config.toml
d_model = 160
n_kv_head = 5
positions = "learned"
bias = "none"
tie_embeddings = false
parallel_block = false
extras = ["capped logits"]
optimizer = "adamw"
beta1 = 0.95
beta2 = 0.98
batch_tokens = 65536
dataset = "wikipedia_en"
Each number is 128 + 32 x the weight over the matrix's rms, rounded and kept within 0 to 255. Layers, rows and columns count from 0. Numbers have three digits each.

# down: layer 14 MLP down (transposed), 512x160, rms 0.0804, rows 302-383, columns 0-79
# up: layer 14 MLP up, 512x160, rms 0.0871, rows 303-383, columns 0-79
down302:141086159111119167131093165124179076136083141128099113115131151129090112186119128117095153157143123115133126150132119138140091120098105157152152145185146111100133154158145110143140137122122092099107132129163184093159136114148125128088123162
up303:105156152113103162166200140093135164159109096144122134072133183165150175058162067079087092072136150129105053189117093157095102115097132161096167095128173122151170116147111170153186085148126052121121108096164081115166120196097148108189141153
down303:156153126107146141086143147175104101085129147090135181095092133118101130157086141141143218159122117092128112100112127131110161114178149075115208155106151107111143124071099104059099111121192125129181126131133100120138103132084106137048107122
up304:119121091092165104111152092143132126151165131146172168155101135151135082125117125103121159141095155136158146186177166131113164137118115159116149111098119151143085104102148138150112128142131109100162103121177094136152130122170153154158114150
down304:154128129157135112163098162103100116106116096097118126130130137162113150098143104124119108183132123083107193164152149158079101050094152145172158178111128142125100149091127133126134139162116112113156145127131103142115141084131116108212121123
up305:108151134140125116106156122176120136116131108165124117140135151126122058135139151096116146092194171130132107177139095106171168135138170087127178100104149176080131056170219165149153123115112128153141140094138128144082089132149127096124128123
down305:091123100116193118107070153164092101118125121088146141141089165129141162154121146088084122158146118137119152130141132099073170132127098123185153119114064092128137191087062096146155165179144137142131138148138115107204131167124136122148088074
up306:141164193141116189137162111100163110113130177111134142101098054107151111148079120108112132135140118080074096150104118148120160110138091114136090119110087158137057137153139116103134118113124154121172151141212071085122133110187163116152090077
down306:140131155149102135118152109096150148102096122098152128097128090084086116150145114120151094139118134106121148116047120134160142122155128174131149123110152187079084133112184137107126157130082132090133169174095121139138123186137209087122095095
up307:134079114154145135171202130077158123186179112124038134110108130112100136118134131087116132088158186143080097137049105116082156166102139094127083162160082119094162125077104186057085120166127089118105109136178142058089153110143102103133129106
down307:077118154149086170104108098162113138112144142116093150129182115162136142147138159141150147131105077110109158138126141172145077115130106151119148128099189098108160177153159112146140100092150107159134113135093183140160083151099154110212082107
up308:114156107111065153080120090100187125129121137168102136146075156189124083088136092137196130119092088128118128173181182117101166122089178111172203150153199169118111138101113099101132150110116107144131089112133109094159075154134142123142107062
down308:149172080102154143105141122072130134110175157145167148126143123156167145128170152054178169143119126163132146137124079111129128154136093096078084081132126112141150133114123051077142157114120120112157142141148196151112098076123156134184147153
up309:138154167150103168140155132153141115119208058155157119141159115169160159130179148149114142178128093155139057174175133170155153143145141074134121101186222156161165171127146116153050106173143094175145153097090087146090143125116131164187168101
down309:106116081081134088136119150080095120062118123107077078146079110066071064128104122124117108190195087076157060123158101143135093108168094199097144150176048111118121105153166098100146114076147139163123112108104128139139149127138150117124158110
up310:064173131139108166097082088125127092239148093081059175133164124168112098168152176110126108130112066129073145172085153119113080095136070128099168169113165138160159086180081132160113093069159156112179103156132085150157140114096125178153048153
down310:122134094112171126148147116131085143089123096175144082132089174146128157078161109164096207153116101095162138187142111129177104169093138075114063077201168137181135144163125118123103140144170083128105159154107136171086088097201109184091115134
up311:138178159123146146099185091143164118108142108150144240095133097104155063149164088114116089113048156156171136156081164166140153032113097138111110181102116133121119092142119198143155144133162131135114129185115123047098083162214113174164105096
down311:103163126110101146114055137077100118184149106062189084086168200159144146130173094128137134163132105100167177089199100161126229136147173122137114091178089051146103140096110107168121145147154220136121147130078210153142108109084088061177120116
up312:175176196115128157120105080136141094079170134077126133156105133143089108139100163139135133137131110095099097133134194059148167172070157143098132166110111097134120079138099122089167112109142133124142137117158165127098112090086197122147049101
down312:082173153106136154152140083138144132102196092118129167144127162080134115070137130096160080193158136120097116174104155182107124188133128186197186148111145178113148169117101154112162136072063118177121084116099125140108125158098096091148122140
up313:161109131129169141162192158125191101144165154152135135086146163120155134144097083128208097162145161178069140170125152156170158117149090086117158114141091100124142091179144150113120102128085113163124088173102145132128105138158132148160124130
down313:112135109172131093100126118148109129074119172134096164097116148074136120134129177131113141123119151105095145160118133111137089110210147139077138155124185145078140193128140138190105141127102118103137151097124109150150109110067144097142135134
up314:118117075081124238097123088111130134050192089112078146105104144089084171097117121104088075086101082111085158113144128107097125113076079166122131134108127062098086144146059161173143092149122146105130157109153176136068146116109156154152157162
down314:101132232115088128158179135115146145192111199170120068137124147152128115161090157129162076177078131142105093117149167159099101129194138101135224157103168152157104107112213128123054232147103151087158141120170095171173102162140042125197149140
up315:108114143166134113109126085158148093117140135076109159128081139143062102131090162157064071129051125103135190117216132114096172124150160160158127169147126152136094074166117146161088085080143111171157133131173075119101085126162153129178091114
down315:124138106104127118087136160138136172150162091097116141123105115153141091159089096149151109118122122088161115118124111164108127173170112123102083100129069115174081160126184102162162098141079054106125104109104154083154102131109134147132121129
up316:157133184159118093100128137126182191139161122093089154146123130063168118109120108091115084107161115171112148151153158115138173157076153153174102108072206151130059085126179156189129173079107132110136106128183105152064104147098122172174149162
down316:144091110074103122153147049127188144112160238162119139139125146125099177115142110081163137140122137191145098167113138083145040118178062095120126115130091158159085113095182112121123089160110135147154100150118145130133155207135089158176095162
up317:114229090139195152142168077104090107123149055171096126176124122145095130106163103106151080155104095156083146153093108102134126088128154151122187104160158124136137110080159164162136160185119195128174066092163145112168086161130113160135164055
down317:115094102165116116138090070105082154119137132140043107121144149077110161177073214109117159129116103074129092181086117070122101168172137101175087163178107159071092140148100194083133139168074154169111131136119078179131125107090089065149174097
up318:174111105086094192096191066120108144106118111100118175089141139139125121141180150097147135154112165181103074182160095159075120128074104141064190163119150093087155138071139152119056101101159066126124138128096150102192121105206100109140097141
down318:066136209149193156145161160138093104136147067146187132155065165099143088209116113103105124106213135135123123115120143119176120144138189167194058131174194155115096108156154131188107153138116124131122084051064156119122126100127182088099125125
up319:124167069167137134147177139071163080104132055141040132139101114128122169080134157144129089097150153161101142157087132119125167082055150082107134169157143133155126132116099223163132124104150130133148166100165166110094124140188146152140130076
down319:116164072119154108152167105093130087131147106140127148095124094119155164092142111153138126117141127175144116167108144118053125106176052176110105104111163110140112065174073110120142164114094115112116161188118122093094141090095092097096127125
up320:193130162102119142145173101154110093095151099160119139123137120095068132109132098118161093147166081064135161114145134132113146126152195076132139162154146056092095108093150167125064160073092116108142137141149137174114104151134107160141135098
down320:195180106138120103138121104165158063164139159154117138151142099143126108108152089061127145094125107124150151178118127136142113099153148106161095159106107167147133130099108131142183156111121125112094091146050124174169072125118125117127180111
up321:094162089074118179183132064090130178107112077131178152081127169084130173203048161152142093163172157133107068181182169113136102108137147060143166115144147106146097138155130114188087100147133187141150112135171115054130090115122160213132105144
down321:164177161183113129154153171121134109110108126074152132155142161177089154130095120127054160074074085076115083185158110106128159096111150084176075154119140126128125193150219097147111166098152133137129084048120102132110180137171161169116118116
up322:150135141094076174106133129169174143173152127083133132124088156163136157151109174073168139157132136146058117184130135092121144146111142100138155101052096125107114091101091109158132149159168172193158186122137192133125133113121102122137113129
down322:099151135162127124167112117154120084131093109082115085137116113165103153083148072079125154103102135151102133174133156156120177157096106110155138141139149105120116163129151110127122122112128143133113105123151156157119114109131112124114122100
up323:052180104118111155070110116064159137137137102101136177130123126147155165131126093146142058144203150172059144176166147131147148121053140108124109159113113124121158165084125163126109127166132188121186125075110170170122123159166136121128058141
down323:137114106149079105157115094123110121127199100097129084088092166119107135146129122018130192087097136098135211113154117149110158130083103175103130109111141129098138129135130112153173125117101113093174063116148096111117141157124062117149099113
up324:101179180103117131132152127057105076206161128205153149096135161150118070139145122085144103079131121139122112118078174078143115132143108090170065094089166116155135073170149139149202094089130106181065153123185153087093128203128091198102107131
down324:156115147115115176161119095177083146107205087154140177107100145136073185135085094129179159142147191168128148173128197154099088112089079132110106146145092122161104185139097099137143090173168130108053123158144151104073176103105148118117150152
up325:140149174104124134095146112126133107190106139179168187102155123055071159171114153118150133171093140128136151182084151132091192121114122144163118172083110127114100131133070103146153100142204161148206111128120175101111148113151143114152112135
down325:146133140161120123088129095095135144126125104155127157103194169127146199108147121189107126123165161122105095153153123156101152105111129070098088135156173114159169156115164117132120158149067186131134135139073044060160136133126151076159160171
up326:122155137091142153077117129145092139054151126144173110148096146191173138121157143150120137137144154158143059136153145121093122103103103180166094174145180211118107098152105113086096101119126170125118127139155163140141092156066142136124112068
down326:130115122150141127133185091126165143157113119113161150115164108084150111106112123079129136124135113119125191134115099209128155140166114109087162107137104144094101189095095117134150128121145100120128157137101102089119112169120124121136126130
up327:156130115106118098060122120145137130185142126149100148135126107142141154142121086112123138080174053106104138119129122133166141128109074122129140102142154177148143100153099141168129056149096142194158185157138098145112133148106097182152134152
down327:133144107186121141072115126132116146090128094131141166175126137186093113133138155085091070140180161123085108089108141166111147105113090160115103105161127145149161143100118097122141109097170131147093097102133210173123086180117139153113161147
up328:071105139103128193090135108146153088142125109099068164062144102121166057142119136146196089180151083144131070117106162112109124112069145101188140169128166149163121169178156133115158116091141163104156152128176099117077148100093103191188097100
down328:116080110157172122155082181149174090107102146085101082121122118107169182062133149075097095190125128155088157093134198177122128123053139071147140141133092132139169121192104080045129074119072123089119184085138135115108115068160137167186063119
up329:066121199119160153131176088079132155244163132186147178120121176167112066110090164163111083111130093117086099131070104158092129124130136083183138191098229125144196036171181156130144153108109139131190139119163128153103188085126118108214112108
down329:115128164087127092083104127116119114052082197160105189150149157106141154147143161149112078147171056063136193115146100090145106092127140223128127075109081168147103082131154113074129133130195127218126097114110108148150081122143137113197099134
up330:132123132113136126083148101101131102185150130149090083179094149137099067151092115157152131107102110142142068164121110105162100076149135110165120158108162101129158129115143082188151120127057085104132106134177075117112105197113142206117113141
down330:127152163118133151128118109208082134147113122121174144128142167163104136099112160091114091160131124113160161124107124180170098085118087131061138113166112143160139107117124130198143167136116171105100130237160088141063138163131073127143132089
up331:109087163158126127137142144149139113153126157112133161107131099094075130085116160061104120126163189144069143164098152123075136165096110128188132130106112132090156108124177101165155097170107113141118133075143160079088108096176117099170138114
down331:170147154095138101176091125093128119100106148133163156118163143173077131124147119109148159208137152085086126140118140113098141137150130088124154057117110112119104157108098089138084167152153124148180124112113127170123169087093168077146138136
up332:094089131090123138120154142131144130134112104186139146151120125161174112135102157159087071082130133109094176178160129141087154171164152153128153144189176099073160157172177117153097106105123155140126157139175096128144101112161174171133126103
down332:082148118120107136133052167164074092076145108057149130144157146083097132143189091092152109151066111130165158194123126093155122200136098141152173185143116138155100103162105178112144109106123156122139181136100111145162162145117133144213094088
up333:109129158107112209048118118094152179136150133136093160161076154166140096123109147119160144138062114166124123142104174176109091090070114134145147113098205195096100098119138140108115161128125106184188127111143100186110121158083169149178142148
down333:121146123085083137134083105074123098073088149158132173215088112139147120118112155124123128120101134118121145142093134132126075116095095081109138083179066142154075160147161180165166137052117131111106091088173132091137120129085165111144151161
up334:148083065161113123128145097126159108150130068130075114121172133142086113139134062097129069077122105158112128183129093119158114084087117135156080117144134063058101126146117164119197088118193165152136112110105146114110162123148070103115080132
down334:092069134131107131140071110165097170125101191103174107124107113142092138076124105160125119120105075165103150092125131143068036152189124138124100137094111099161154142136139164093140092139114101191176042165142098129179112153129203142109116148
up335:128141130122149126135190093091107097145116132118144192117163119083101142122122176182140134101128154135109115161170100142113161150091127121122125187117161152165149122131171143129051140116183180112124125093074085113124130092142074125091106102
down335:152141147133137144093090200158099151121150134098107179120174112123221080182119107155165120123189156161103108121063092107143111092113170123098133038150154127087104192141162132147118180119114086171172126107191105091103135096063147135129136128
up336:115091096162071148119167122093120074135123142121069124114087167104186116073118146120117091107089203129147149134131076079115118085084131159165155108136184177149144091156141184066123082086082106168123080092132089122101111178150130148115102118
down336:149123127158156080185121132104062150087123108110219118083155192124091152172155140190182123144146084121103078116147151144168131106149139115168163096075153146205150152091159186173147080115117135142214132137093113130104099162083145160139139162
up337:094158164164105184110178127104125115125129074163105176119059105104122135200075077152155113096105118146112153158100169120140096135195094153140096160127103104156148069108122155105183122132097114117133176124117161082091158100211148083133060155
down337:170102168152121184171089107137220173175150129103171126081198124188121178070165132060158183113144086179100081132191147067170141134122108170111071094104107166155127157137130163105150149091153034143121157137156155148087149118137091054097155151
up338:103105106110121118111104109118133091133106156168137150111072168173125139123127120095119174163138104141128174131090110112085091097091098140127128111108116171133160147125124155104114136171135159185118106082128146157122144157182116111150123124
down338:125112117111109127120121094130134181094161123086161096124114098085157155109152160130121103177143121087103130164126177143122076146114131116149125089113108091133144102161096125179100164116111113099160118104131115142128117162119134096093174126
up339:124116143119083145132164094106108111126136154165186157124142157152138123083063154093121182125115112165112139119148094147113127157134146121095160100168147126101084110134122103055107178088128196152149131138135159106143099086077130144090144066
down339:129103203181183122108105142133178101149086126105115138155057114148094148110089120104117112120089145162120122147111157052136109121109138139130131123098181155145168141212108095163152117185200135128094160096134084138101135104100140208142165072
up340:123107147168153093122132112081067127082133107148101140155089157061082148111139164131106148114122189138140147136091134127113132125143102129128108103152077117132180133150150153139169091131162088101120150099108122108100145140168134133131057100
down340:107126113118106122115124119165188151134118138112131147131121164152159127125087076113098142130150181081144163166114135127144092097167136190115116135107113121161065132090161120091147115107130114129116139099109101191169134115161117103170114091
up341:138146206147140098131163123055081117189164178105108123149070115133112084112146108141129136067111133127117106180100111124105196171116172114103153103139112068114132114147129188150127126108150070119136128138187098093086147112190051126130059128
down341:110139104104177166127119104119134195157145122100100140141118082106112090146132153117122083135143146108079139142149112086061076102083113117108125116109103124172157086089118121130184177073102084112165110093224122097094083161102088224125166147
up342:184191116136129128118121113068062180147190133155060145117104168161103129184147107132137082133167103104127149135107136088128116165133121128103143148158112133148129137149085131139097101107166071129139082100112149138090144147150133103139157137
down342:139143072098143141090127123124136113210103157047098123134135142131115118164126142156122104147127116119110163150149107174145137115159119041116123136123166147138065128095102136117131140095105170153196146149138129106124140130105102146162077118
up343:148158097148152148150125099164108156136138123118150142163137090139147105126089149079188126133114131137137103121087147121085096082144157123157149139091134135109126095110138097131137177135121111161107148113143093100122135135142138141220166124
down343:095127146148123116114096130105148090085118135114095127140116084075115118119118131162123080139150167111129129152113130139168129086113142076134099107102098134152133100128124190193152129124103146121111176106110131176142129072109088099116111097
up344:163159137103147134118083127140181138150170098111175175129126179076094142143085111121110109141135134148124167129140186146122206086125199125155144179119146114111123129150182083182151139104071165141110150103137100131104119158071135177164105090
down344:147104090156132117115141094118206135090139129149075136202133111159092079100116120100174117177154088134071070153066147103159103101172125149098114138085134111128142112130145153093142139120130071167135157138180186156156128167142120161163144163
up345:144145121154150163083143093099098112116122102091116122074111102127047138128082161142109054118142120099097123138188138098132113152081164110184122156131209127143168134121145151131139071084113161168160112074116132135052134115150143149145087132
down345:171193128113151107084099163115170144068150184101098146155171176103115162118141140189092123171119153074123108084201153099118090106090163143129101152186103163163195156106105119108112120182163120128109166078110109111153107087131137149107107156
up346:113159101133121115087140105138149138064146121152110187139135114137121080145098143121166072134110130098103115146099191167193142112161161161203167144114185124179147075126111106131125121118155122147083140143184128132115099137078132159142157115
down346:159172115113089145100133070102119155149112135135157132141096141096158150131136167131117158112121098149122135149135055139109148110111088183053127144090182145067141138157099070166142106140124129167121154187101119126083145175141158122124145146
up347:163124099102147176148166083123139133075132135160176111114168091129045119158082176090138132081113178109152088141150118137090098145171145147179134092121162127136155146173130174118055133093155138172131145114135154100136125138136167122128144120
down347:096069132154194109099130128132108080142139151091163122149130120072086079096109133128111117104111084182130162152140103197149134103110103148179117116149095164140162104130064165114130124110141194140126099184120093167114098118102091181152165135
up348:083200085047098180084121092128123178098097075092124126122107170155122074092100088137127121157086198154139118193153143106163143086147143104139116175145160177091110157151101116124127121098145202156185112120151135168083149152087148113200109146
down348:154078222120139117121156126135102140113149082119128163095161155166134157157120116135101143078101184109104107170133067137153176099110125090109097129161176154130126127097180148147157137156166131133129070128146120110110174091143155089104120117
up349:191175160124137137117115134099097139155133147163079147175110116121165147125144130095122051137178146109147085178124170128087109133120125045107138081133084108071092148179129164111127105161186114126093149152192172123114123180142124113088119124
down349:126138159134126117148143169100133113119156095156121082062129114098102058139088152114119168146135143090069095190104082109098182064182089116171132136126081120068135128140204183119153114102105165142086159143109139152101124100117136112156169088
up350:106152124086153089093152129149136118159105110167136182117128129073101126140089119129116095149101193097135110137147109131128132093093069142166056142156162103077168092169175140101065165152099137132186160169140156114127055126164105119111094088
down350:132110176153120143128158172119078086126158151103123118084121177166132145098137126106140125195126148154131100143127141115103118166067140117084101132144129132083135126095159084148098181124159127134185155096169179074161102115156097164159140142
up351:137125111109156134136121086124115147141124133139147141135153156159071136156102144111167123112107181093115101162172149129114149133145100153158130162127138144052191125108085091156161063105119121184164159136206129086111123128193148166113149119
down351:167075108119135102106079158116146191163158172074105098157203133116093130125193100166157118142127142159115135144147135132146162130162137143128133161117102149126155161068144147154108084103130106109155215143094114136119157109118130164154169118
up352:143180153170160134103140139124104088141190098115084173095122111110110124164110076097150104124106171153144167210157135079091130132135152096128153132162121106095177121139101155121113121130140164154097130128144174030125178161154141100174103143
down352:144095138143097145141084107172100182109146041156154094113126141160106118159132102101128122177114163137151099157095080114183134163148166145111122124088148108125134091183153143140175104127133126088146067101108061184140141140097115133101134113
up353:155143108173105124132128161122151149168155148175118144127093129181116135149080096088150101108120145161127086152129145131122166109139096148194127105152137118127204144137107125125067101089086177133107108164188148073158121179143116148130120125
down353:127164110146073143097077052141130150130114158089113118129121094142144166134149119117105187145129106183106109153101156132147147161102121163098152120164137184099098157104136128111151168107182106097126100122068113127121161113104159160164137168
up354:146119181087109109129087097110125093161111126164163137149122116155145167168186127130108133166099129151094090172076207165106118166121144035065138175063217132080128083123177176126161151176146077099195089119081034138076099124075164137128133137
down354:121166105113133106166158111150120099130146155049188148195105149117118132136145125090150114149129162177108161146094082122146140082091161171129140180123132116111113087172163118167131104116168134056137113079161060095166115102155138148178108158
up355:138149086165143168119175138097121208152078099136130123153123158173064115104057099158123117112133115109140140206140107083127200127164114123153115108158106086095106121113133179142093160142125162107081149111106199123094138127096110168174128148
down355:123128124134121167158202099127122099101098132124100130120147109121090102186150085093143151138123141208171165137143083146100138130076111151122070154086141131073179163144123158148145130173190085130134075123131075130118152092149121133139118135
up356:140114127102144145119091120172115121159177077112070197142106155165073162096149135102093142127164225116121159191132069099060158192119111142111162169098093133143136111181051186120105170144117185132204109137162157119150129088176155126096177136
down356:165051147177136065168196205110119148030077141158075112155073087142170081126123169157099062185089093119111123106232114179168066139137164199123096134149127138118086082116111044091180201190190091091102101131179094135093093196122112129146056111
up357:165134114070048132152148104111114130166155080150122187116163127182105107160095126144210124104179121112119136144078201145093134140180141102122115193069179155150191066175142093120197079121170124139133047091102146079143101108201126171122162084
down357:075089154155146120107163123177119106126127166072121133133117092141128135124119102103074092158109182082150155194115179151061142175132129087139139170163120105158130145180157165148177140129129159166110100169177059091085130055170144130142134139
up358:120157152157144107192147120109206089129153133158122120093106184083117143091162127155098104094119180142110080184158130099140102122145123034170081154128099080104186127098118165110094120112120091154131088125110133121063131139150119137185111115
down358:086129109122120131138131130145107102073166141102160107126149151131143111116184083122137110128141108116147141160166131130148181146119137151129107132079092185128130133134137116102160222084108091153077094139139130155172132113121138079110141137
up359:101144108105173188098148128094123089076215068084101198127116146158122139143137085128177118149118153150054136139158107099141216075106167130154130171064065115066109103116180092135113123164130165118094176163096179070116132116094149078105101147
down359:094081071124033138086077098151170018086160161129181151113179102146127158144188051125073183183180098031137172149119118148128043080134077170193175105064173084177117186135149048110110103114119070144082142167067070096145133142133156094140109097
up360:072118140134125139120134066085095132084194081196097121124113152151158129141165129091182145066179046080104105168080130073093100151123144147104111119132228115135136096123145120071119108144077100098084125141127119145130092094095145096170107147
down360:147108155161147100172167146143063108104129112110139098113063120114185189120161127162091163132152188098081129172153091129131128090110111161126145134136109102148124139079061094167096088095102113125161113151135116162120137124135145110109130168
up361:171138112099127150110140126070115152107197128161120133118159145172125067150141113162146119124130134115153109164173137110142099120104098176165135107155138150097078128114111104101099125145091121161117077148145110142163088092185143098153140105
down361:087119189117106163143157172142091164124117132163113115182154092142166118137102135160116099179118143136110067156090115126149117092124082139193128125087147106110159170133105097142127121127121155097117074127141150086116117177103144196136127131
up362:156155160101148161063151079074134142173129142101117173152146103168149155134105120131126090067110112175099155141123122161150130138083112109091126134088174095128088078116155118155127100157088197126112156142176153104126060140103104149194101088
down362:105081102141144087143140199178202149050113121152081163147094142146173147188149112032143127208115101083182144158127137157130126167152154186171095136141125128176071164079141120143150179116156117139080109169136102180128124169129124128142094112
up363:205120123161163187120163122117078094106148132227164119155106072145082078195119096123132060129121126090173087170131179136207153195144099126137176087103141146164098098211161124140094116147142091176142121139172097099101100096122145092159053077
down363:120126096175084083095155059137127116102185087067147097151101152121064137093157163169120043158087097113162095106070091151040142126110176063201160149126187140160092186067126098145142094115152118079138149111087199112146154184118158160192205160
up364:154137163146165141174151132112068132093159133128125150172152126161132140111146131099141121150138105144094094171094164107102099142087141149082136148151106163080115073109119112158112105142120105138134153149203169134114136149142115133190172139
down364:169178138141149111109105156089142111131149157126126142142156171083167107122123065143093169121102172160176145152192105132130171119139119157126094122167101153113123111114119175117127101135115162086158105178109114134122134131130133106112127151
up365:130128090108113096131158147119192077088134097116148144131117149158144076130153127133150071099181119142150112154149231072107154161106116134189147107146153135168122140154138110134081098161084150144140102123142151139134120165099127201129141081
down365:153111111111132147056140117143140166097133148115114136163140191152132201097106124113159205151096157141164170060146075169148125090231118097164090093147089171129121162080158132128157151119127123120119098178156119086090176113123154124125203125
up366:131141083105145123131139132152159067076112029144107090119063087143124133101133150080156140108145150113105114124070107131139153118099110117117097105141128096105159128106125125168099132123120120157126143169107150143162210096133130128077122094
down366:123132155130123098080125125143116097107086193130101121147118149090144141145143140101126136111144152142124112165152118105160136121166120179143138092127138113170147073174149125109166087134179103158124059090116084125109072121136104171156084141
up367:152165147074148142055124091085182126133109138101146191166152111153158120122096137098153114128188165142155067118088140142123089148129094092142124182075140088136144162146126122076135096181140145124133192128160177143153130178124123163128076081
down367:100140097123121153134135136140092153154111145120076089105127155139141180119129107142071159136148124079158115130122104159100145127193162127134161152166074124165103160092172127145072145111160081076107165180140140131177207148060163099121157123
up368:113104078145142133140202132134171100145131144181043231147066120128118077145125104171160065147109115148108089169101149101119146151092141156152139139074119139143135073178126191101093070086177166154161136118158145116150072132108126121092093167
down368:118083116125211089087160194114108173118061152101152127175130160149168122122145146128146095142122157157113120124111131165156097149149150107066102048114052140182138121075101024110107203212197141101101137091098164144152171119073132057117130102
up369:146182130094122085125183140146103110140152149104140111073163056091167115166096137135099150075077112135113143155173163136107124116126132159131144140089118098165099106172178132120105124117071153150157165114129179098061104149153158113170077119
down369:124079106125103139102136119150164106120122125187127123135092105136138112151109164139167150113115155065142072159148101109097142147106146155163114105069133092084111124115117005065096117120139120129131130096106138160189126133116167105081119175
up370:173127122090131135144184140139133085167167111095157150124116135153133098163122171201165111075140109164157149148155159124084175092083075112135166141126107095148092163122107149168070146146107091166099192100174106141092127196141104136162116131
down370:176122161147140106152114124133137123156130185152098090130090169195150110082086209081164179178098160165112102101103152108174144048118100143149165087160132187097095141108136131170176152150199098102103069185061148134177137092125152148121176147
up371:108117121112122158073153137078115105122148114127202147122158180127130083066099109150162108126084088100083145133147152116108177159092123150159082090102191148112183164100083155108143097136103201130158074163194156130088150158083176118125097066
down371:121154084175181172123107157130134105082128123157135143156118100154096087126116098179149105139089134128129104161188158061156121178090155194103148127163164102167059144130128132142125116118158126132071101211123148149188170126057149128129160131
up372:155104147188114218126115102143128113170153070107130158157118089134110095190135154120083108104090183149138107143189136173190207103108114137120118106177148058117085061071190156104089112136123111154151124108065148055093060127104135090150036099
down372:112118151170111160093119114124094137118116116072104121097045155153071106124105062141132078132190130144102119144140100185095132120086131190085116091105111087095102113118119131161080149118122098135099182193150181124114113090156170120118098109
up373:155144092137123103090151135096105150153156115100098088101070135140108117075160141126113126077188119095134076124088110140128129132136121098096061137156190122130127138111157134110075122118103110101127086081167085112124105112108076113143138091
down373:161126125125137159174157142169136133111124151143132165118139105144130115153128103116134155088133149130125150134189130169083118130146086157114162138122123137108166085133120099122151091115112091120098137183097125162117094172102163112121104117
up374:173112102138128106082160137136074142169162151133158187138136135113131181127120180089135124113123106127082167179182111117053120181070108120077143155100125110045155129157142071101146148066094150166163175176145166107069117170133109102149111089
down374:112130109085160109114111103148133111130143122124158128186206121138073168114152083164115110127089136102084165169096150119141117148118137070133148155125153063138095090081129167108141058122103119130104067109161091098140130120061153121129122085
up375:218150154110141225139215095144152147119173049115167146135135116127152168128119139106105079085168107145120052123116093113068180110132133104182119129101156188144141134103124115089069168100130126154167174132159132100078167208111186186145124116
down375:134157069139144123130153147146154113133116141073136182136127137099138105143196096149110125120069089157107161171126157101156127087148152111109197091111092137194136139103091132141142136125136164166115117167151168149200069139181128201127217144
up376:118143123079180186104150117113116139138124109118090166089140121142100114132123131154164121110127167161134114108106117129106094120133158154102118141106189079089091151094075140145108133138105106126117131151113112085132114139107096109091155062
down376:105111140149131117133144113125145120151132147170132091161120152128127117177175165129104169163107137099166085067111137149135153186163146132099090184168150173155162135111136159132124072044142109145099099125088124101155066142120133184110154106
up377:148103110161159131113101108106118080132155120129170223096121152161090043097134052143142109138076092104140140148131131164161197096149114191141135162158104104087132127114085154162224091108119155158205045148146121081099085124081059130089126095
down377:154159104132109111160093172104162151167104149073161182156108176159106151090164164107102091164109123121187094112178134045201067100126139105113062076164183127131152119137123208123096111093063212189066125076061123108160122122153170137124117095
up378:129137101118104154065130099111185112180108084143093145107169189146154093155179104152192113069170140194071144181087106115166150136100159116110135185139119113123120103175188162181169047179122158197149195114130158046133086138135062135119142114
down378:136078186128117150182076103172107128143138125125102162120147125108165116136160071196173126105129140116099139160144089205147121166164179120129163142155135117166125122156134139159135082107102109179076110111194116101164154171117124121128098156
up379:113112127169149132111143087151079138120133090154124134159127161122138140166118157117158154077089113142120116119094167062118181143120168136119130125073135145093140116131186160108124120140150187145151147137160075078136125130141120186203147147
down379:094169121152138084127105140114147117165137127144135132119153125104120159145158158092102077115136124113141130094143174141090141140134111145142142114126176082134154145146169132148168103146038150129068145134114158152103119131074168105133104142
up380:151146155079142199094148093100135157116153120199050139134163176135106101150129075112161080136157187135102206163058175092068205130120145057102119116085162127100176167104114176134145107146130113134151096094147157045128089159134118173153126102
down380:127078093112061104125116136114135131134132073147164118140098090125069071172100188142124099187118087034159103137142087164167102144170132088093131144095097098114137135174137098140172129076151146142126138111104065203133089109092114082166127111
up381:145141168105179168113116112119119149120109120124153180129114143168136121148141122146133080110132126134106098160088102183167154126113094165123196140108099109110063083161142156108126059146079145173117127160162118093121040131129100150135130093
down381:177074068131147163147134065188126167133086117110113134189095164082122195182105175068040134139100096117071104105137102143076053134132204184121081074121145162144175058100172090062113154178160146094086158090113183140168133162155188121105080141
up382:142139143131133164118118077149102153141111158132125139130143131167153127153127131179097084087109116081048116159153138103126154136075133128115119162145141084114197120122103134150153138068077117166151154142147128077132101112124164121166041125
down382:127143109119146074105137131075196060122125168131077142158160091133108173091113147107062168140158134135107130096110130187134147069180105125098091129159153132055113088118102130143115117192183130101118182149128078160147082084120099112099157123
up383:161146109171047134142132142058098122140243135181145119141128090101107145106133121125109157154122166143125100119067104119111169139173115121185122098140165168125159060160149164093145165145095097177120123127147105112134117168148084104137125120
down383:134087169119095151096100133165132154115142137142128162142114108167126149045146117075135159107142138219144121143128133131142113153120146181079123166143093099134142119166162132160136098136098139107107144157103127085119147177106173129144115101